Part of a small language model's weights: 2.84M parameters, tied embeddings.
Each number is 500 + 25 x the weight over its row's rms, rounded and kept within 0 to 999. Layers, rows and columns count from 0. Numbers have three digits each. The size before them is the row's rms in percent of the matrix's.

# layer 2 MLP down (transposed), 512x128, rms 0.131, rows 326-351, columns 0-127
101:523507529480449566486495508488490515468508489561481480499479484502509521441496486489471517498499509530496482514470515545547514495475539514513540466500498552484510488542541493487507519475468477492485538504467472518472505511506488538522464509571519518504544513509454513474458489483531510480462501527505476507497496498496465507469513540517481486495508488493512467460514513466519515474522
098:516465458532482535467506486532538493465498544525477499502535451505532458487515475526505534502483487473478451481532526492498528458514503451501507499477512486468481496498469498498527479498570540473522484489510442466496507501507502500512470519456493491521463458520515520485530527480477508519516475533519522509467492485496488512483549511478500460507535511530492498507494529526534537512478
096:490517483498494506490569503524488491476512510528550491489493482475454519499500511503525509511532466499487497533513506448525518471473520486464507496474459510483479447494503494456523523509540526482504553441490488493509505498495510514524515509433500522545500578464481521471493463529503495501521525499480506484502511476454524462471484476472496502473529534501531491475498523537491518493503
096:491537498510523458480544512478478494498502490468479516475500503489468509520492458536473487548505449491463529475529464518525490550487537482483526510551466546507510477500494516514526492463527495462542521503521500509559519528515520455507511505424510462476501539499494491489530489511471486489455467504503482490519530473527514510508478491478541532523511496493510530499496482545498499503516
093:489470545513509508519476526540531521523499468457503467471505490476523525483457529481508461482472542511518530508454495506531468512516482515517562530477496496499534488483486524509504471560523472512514473501457504482483484512547519465492465530510508493489496501472512483546507533490471472512469532510468538517485511502437503501534519520552528527523529540484483505493476495499513495481497
105:521493502432531514507530437499483482505475509494506508502489478495483549519514465518545463512516501468501477494509484523497521463489508512500508487533509492531481452534482531481509532497545512532508498469527509513522533530442482535457501501515517486538457532512512487469513518461490467501500478474510524500546484481514525469501468454529485491492542464539529471467506493507496531513532
096:452507526497493502477561475486506544487488494464548511508484481505456508504521536544494526475472529512475523446513524508443524546540507530447501529509501513468504467556494470517487500478481500539511489480520479495556497537491509514519534527491492526478530541496519488520485506516459466479545504518486493486509506488526488509509538524508492521478478495479507494459508538489509527518497
101:502471457458500495549476510507492463521480471520529528480479483507489508482508506505531520518529538485494488502499498489487503513473526456485490489496527482494484505484512476480488509485487483502532498432519476468525494489487515508596504483490468495460515470506484529481427532465493492487466515481511474443511470485540506556532469522527469507497519485509511512493526491503464500547477
113:490522482492521493514514464496518533515504487483493491549475509539527509541445513476471563497489498528498516490528485485533484541493503504514487493516475514495469513538514524552470532524461508452470529468508528480525453540480475520506511498486469517486502459503498494463457508470503503513493501516499478452522508482500518530536475486485490441516432487556507501480504483486515495495466
108:485497472492492514528485531492529540484482532507500485512538497494506520508506488521492476509465473488502475530451535513517530511498574491521513476482478473498503500511498503506483462522500497512502501538483471494472485555526464456498483489492508460530541466542483541500432484493504470510469463517479545456487511519545447513482464529505517466521498497506483478479504539512488455529483
105:528482483466469512540493520502484501503509554508496487507517504485501494484542487494494485499505519504476526486548471497532497463485533510519509505540516483532504541505532529514521524505449489524516490457523538547530505487526451513492518493493478511527512525480535525478447568476498497467490511494513489484456484473538516514443501453530482513525512498489482518482537534553529491537509
099:476501464479512475506509509495471506497449495466509497512534474504500503505478493507457480478485532471563439475516453483515465549557528472486493526489454512487527493534525488448515482466513502501500515495546544556501471489479500477481533489468507506513466551485525521487508499500508499498522516482486501540531525524510478485516460531474538483512535497527525517527511471513496509496481
118:473500524521516487507506432526538504513501488502492497506453512530487478507502500450475490488491534506529510522487503505485466515501540485483480541466481545533518527490550466463504525532499500440517496539528478499490454451531514463507543514460491526505486482503511450511518494504499528503516454460528519481454477528476508482481502486481455496506511510495458519482507486491523492520551
102:488472470533484512472481540475445466514559515453493511451499493482472485472556478551519506477519495474485528539478506533514514483515505527543445499497514485506507507472503533495496496468481491495468505516535483465467529454469497535468518502511498525499553486481468492493472514519501533477524459479495446474530491473509472488508477510491506482482490502486492496512522502545472466504486
100:500504508468532508496466524511478452531491501480503489483499461499474507468523471507515544478483469491537508492505546521511518538485502523485531526472467514482541484523508509512475563482513506548511462481489484515469500502477514510473514492505521487481490485512511509508488483555493464499485494473476471450518532496521451483496476481493483521508466530479508471459463549488513584469465
104:536500490565514490484497532491478474486516527504505494516427518482491474529516523469509483511440502527496490542510486535479473472500520497499500556456486543509532463459513501475524504538477490550465546479504496486499528504509522504515455518527495489459493528490455510496492508542518515461518485505492492478518525495550492490505497519504536518510537458513508498487517545520514520465510
091:501465527543511486528488529464519556541529508499463439493515506466536487521536513489487496463467521502527479481480456504481519484478510528504494506459503530487471539509534498525494453505540491459485449502504498511469507482501493506502510488488511471508462500522496525477505526517515508524514509507539468520484505475464502480509455513563503490453466493453469518540475513501514488494545
114:536517571525533503481515487462514507500490488476515494543538494508520490469492497506501510559537509459498520519465516476486515476460494541525525524544516515482491466504497503526518478468480500519521483477514517503520547510483568443502487484508492545504493522482489520527477506462527520521497498498501484495466546545468467524456512500507534492467535485521548508512508524472504513516513
085:519472525485528518456532457442519493488510458500479538544488513513493553506528521520506506481539487547480480522473494507520503495521527458507511519525491498528475504487458531504490558516482514517454506497480506502489526553512486484429517491477511475485484480490521519510467497538515475481516549487479517544485521489492496447524502492517495478516506490530493518512454528499526453503496
096:514497490492510516499511500488485499498460541472516536516472541500479524498515532514555516452537509526499531486488514532511492516488508481473502526468458482513498462526507492525496502470495470495505508530511508509443474548510504481467543520550534496515452483495533525528569521494473534464506527525516477509514485516528502438498519474475466482522499508521493533501545490494489539511541
089:511487469487534517527479513520495503492477487488515513516537500540434503492455538526469501482525496575463480481515515509504485487500555479510536492482537490521498521476530548549485520533518520537497504497498495476537464538474504553523497485514536492510498522521518515480538475505520521492497510511476489537494499509523500522531471500485500487556453483565486502480499502517509469472485
102:491465473465485542456541474519499485505510519483487532472523496494475524506483471477494471479512496498529470477492463505524493537477522509513506461528558491485503533520490506461519571510489498523478492458571521487493528530483524443510484507521487472494543503486508478447514476503507513512514555476515494539481496485511515517522483522504481483533523480497533518456502506460481482468483
096:518497524532460492543456497499563505549502435444483508507509522505486520444492481484502462474474490496488531484466470480511499513511510501491486585475511530494503484541528502518482441475504466518522482531480459500472533537499474512509474521491459520472507504482497499491517542485480483543539491496513478460485509511478485495489532513512505487544498500507472494490492477506490504506498
081:474497497502518536488484488514516469494519510537496484505527479518504524446503485440480500531503517497468506568530462479559528481488470542486525509514492467481486484539466493502565494546510479501497504514507491533500489493516496491494483473455533476499534446533514516502516473498526495519443511503519512497448488461501511506486528552529506519495501533530504508472468494528462495524503
086:484488541443495472495482448480475511515475537442512514553471480519513509490464516491482510501532504533537511470508506462509506521518469506479555487543505517502480499522514467498521488537476497494522510485506501471467487458525526511485471524465527508512454522499554506472524506485544484471488496537467499491472520503510448494564501503517478474487462489511491517538524486501487525510474
115:533489477569502454559456504503522490531515525493486504489526454529514482508525505473488501525473479501471462493495489512508469524515490516459473531489492508525498481537480513483492494548514460459506488556469491536461526460511527499524463498494469538539504516468515514499526524495505530480533496523468515501554485513510521519512529485484502541496484516500470466520487472510551517516495
# layer 2 MLP up, 512x128, rms 0.154, rows 327-351, columns 0-127
086:490487521510487483502503499487560517517475548504530498524468496515518554494495515481465446487533525502505503525532532466489503475475498496505501526478525490497502479469512481520491517517483508518528542510520504504518492507501487461488517531489545463512542490451516557470471534482501483487481489521472471547568489507536480500489522453518494506562461506451513515484476478481474507467496
098:525509509498506479460482532538487488493491516516483483496483518514548519504498502452549489500478512472488492510520507538490490562553500457516500510493474527479505548511450520494468508496489434506495474562497511556479519499507484540478481480491502479462522482512499478504494510527463521463485529505505515509529487537473479524474539557459475481496462494514498506547495473500525473491501
092:484462515484449516521468461487518530467484551484527518481539515534497486516480509498529478485506557486526458477450513515501502492490468552518517487504500463504509527522506480495482521474484492498457467496533492509495498517460489536514455484541510477500530475474486480515539530496519477487537513473529488488451501532470514503521491454474490483482480514492532551537504489506467494554494
101:532496505475495539493502493444495465478503541520492489526547517504498529520566503479479527496506469485489476498503479513517522455482529487512468497512504528495466512519487495531517518485477495467507513536511528481546534494490492506536521448481521517499502488548523458455527528497463503460505486471553471514545513492540481536487539511508469513497500468515494492480511509550442519485511
122:508544505514511505498445529507481491462523522495505484482499508538544526519480504540484507457519512494525543454466486464484509466524520470544490485460495532481505501529539519525490471496488503498535450518491481482461500434495510523509478526518472526538502531478536540440511493514501536481463489503504512509502528483487502525510502523493544512519520532497495521502480452481550497512485
085:505522496510543479466488561503485456521489536508516461502462513548549484554533508546507522512493447475467513540522493491515503469482486506447473506518493492491486496471496506501476489462511513471482484543514531521498471501553522524501518510517515508500491484550548520526480459557497530490497511486545480505494491480474496526491501484442511498493507540483520485508468498505501505501532
094:496494528480541479540510509488474436531481438508530522505490512488491496505473559543493545499491536528532506517491502444495495480497492494552458512470465506493520515457477482526472511534502549514486500518508513497516507496486506504498456540470520523487485454515489527491511520525542524506479471480522499492505480520518502550483437517514472531501500518473526475457492481497521495477497
114:529544528465498516495529495487514457496536533527497524515522489464430490499505484523530540484489463523503492489484542529494494516527496514513483489490525492502470484477519507508519546501582491545529454489522484493503498507498474539481491516551503503518453534495517467518521517467505477516555463514495482491495489515518529516524471491514489482460483501453528513486526488512545499529524
121:497522499526517521462522522491501494516514491511511500496487515482469506508530531472525533489516542512444504506537438504504514521466461478497489509480496525507480511503487522485510519486505495496471450497485509475496538471486523539523481507521514553495532482453511503475577489509477504489476502492507523493517547469456546483509492527531487518481528481427532509463498442512523466510520
105:538496494497485476492475525524492522543527502527496496496511480464478514553485525481478546567534486507471495476483528481489502542489490498466511487477472508521482537517531489528491497468472518465509527484501562522454516485501509492517468459475511538547451542503547516503498498509515557488522512506521518493479508512498530507513489498539525485472508563515519523501527506471530472509520
103:509527492497503498486481512503468498507482516529478479489446513456489510450509506535506522478510489495497514545468476480536524459485486495486496468497513468495495511470522538550512480519505498541551522507444524524507536492526512512529493488499462511516500467465549500481513504517496482537487522493448475508525491511545469489575512473507471537519453503474498449510510529495520471471511
106:509466479547503435506516450515533543492559497451494545528491477493486486484539553450531516513461487531487497546505532496535515509558463513479519517481517436519512502511481475514476496512497514495497500493518517473522511498510479501528532465512515504493509512471506539516447482468512481484517458526506529478508512549502521490505513500509502524523517528521510498462520502505479508485500
104:480500479507494505477451529491533455493492435513537534503507495501456521495512504481513522492473489532505529568475491495461537544559499481478535534506486497473501511510547522516437451491513501544496513517500505519509482504475487488540497539481499490538522471488490491521498500486442482508514502487457495486521535488463471492533503534515523510501466544482509511502527510521499473480507
100:498469536519485486453524510474489522486553516463490552500501519528491505532483495501534487527512481491496466507535497499497450488521476461484492493490562497524493512511507534482536524526498466484521546528502537497476508475518470486510478525521504493458506529488522499495518522481529513529483524471545483562527487467514518533480544525502477488461480506511493539544500444474527492529513
111:503499480461484507529478469526504461519440529533460522489540516511494465447482513528486540484520538509491492515453479498509491476509498478526503506521497488520478537530485500495500517489502485497547439473521499496505461524504533512444527448488487483510471492489540492531553469475495453518496519506517543484523470509511486519499514527491487472465493524527521496492519463483472462462484
081:514546462536463489470525512505531529504485480540485500516515471516527497509570558494452491515459514513493506527517495488463515514516465532503529552523507523541467510496484510515507467520484492541502455484521519509512498495516496514498479522496476512529482492517499502476546498487482532546562449533522517476475488497488495484490508496466496510535535496501473439519477526533501488491489
121:494510525491499521521486559557566459546461481526510521473515473477512503507483516509522513551488514501491494517491487487511515496466495509577527542492482515491488524474506502526466479478479499508519495521503507520516498463451529509493506469546534494470478513495503456500512517489504517501545476533500485475485562486487527525539482519480481515483473465514480496473479493546499489515545
082:481509495527483501510505538527471452505467539503502474480501491484529476499478500491510516502473522455498466507560508473459495478516483502491534489481493482493469531505512499467520477488495479519542478470552500480481493423501506476551515520443537501492519484486513487476536478445487560477470495515485483487495474485527516540480470481527501501509468494489516484482478474512520530457539
084:516521499513500528480509443508510447498502483484508454523495511508503485515465492499451551538477512472483500481525489465533441517499501523524471517522489475479493489478499534536494508492518488449497468467484475486500488499505504552465531518517470514510483459528479460500512479499500489524519490515536477487523470518460534486503478516474482558508492560483492515529528494496556549485525
093:526474530470447481539494511534506470522515510465514544489495537493546462486492524468521489497521510482529497476461500438466531502513480520471504521493497481452531462493490500470494468499465435511485502502507493453529480454475546491506491450535505500506500521528538480526518466492502491474483489507498510480477475481463501455508496537463490488509498521510527521517509478516479505533538
104:469514506483474512520515538514517488498516536473510476539541455490515480481472533496457478472469492537481519503517514480510491499513457518477542512471516472477516479508537509497479489560507461470529497485446469537488518494509514538456500511534479512525519504485509474481501505500519481565492443518505511478531507480482562530508510526524539509529515482481484489517512521469459523482480
093:507494500460528509504514486445477481468504523479513500486515482507503480501498529524498491527492534494452483474490511504474516477514497482488548492476504456499554483509495511511545520575478547491523503504515493526478507470521473452505543484488535471526535528488461491461485477500540497467470514516518492530533527517485511526479477515483477485498477507484570500480484548492533547467510
081:548501487459488449524499503454470504499499481454518513524500518477493518515509524536532514487527499458533496469506512527441513510500537495502468496503486543513519518485534537520460508452511503456480492472526511487498489532471490471506493530493489509485491488467555463516501487516500525491565496510510510502516500507489494490538458443461499492502471485530503496534482565487541466506506
078:491472490533485503489496546484541490471461513582499473462488470521458525494503489506511487511455517529473529519540491481496459505492472489500514496474492523514529508514501509479534491497499492483531470527479507499547494464517537486517504515470514494497517503512471494501539496481462498485458508464549454505523482507537539487471544490496492525457517466497499472442511479527486499537550
114:522531492511512512517509485524480463511525487504487486500521510523510445511488496434505493510455549538482490514508507474496476553538508493485476528536479523568491524487493487514522450500465453530520511474500441528516521461494532486524450466507488551494526491503536484485515489508490509500499512483508555491526473500502512532530504470505457520495474499508488544487535500482522475517514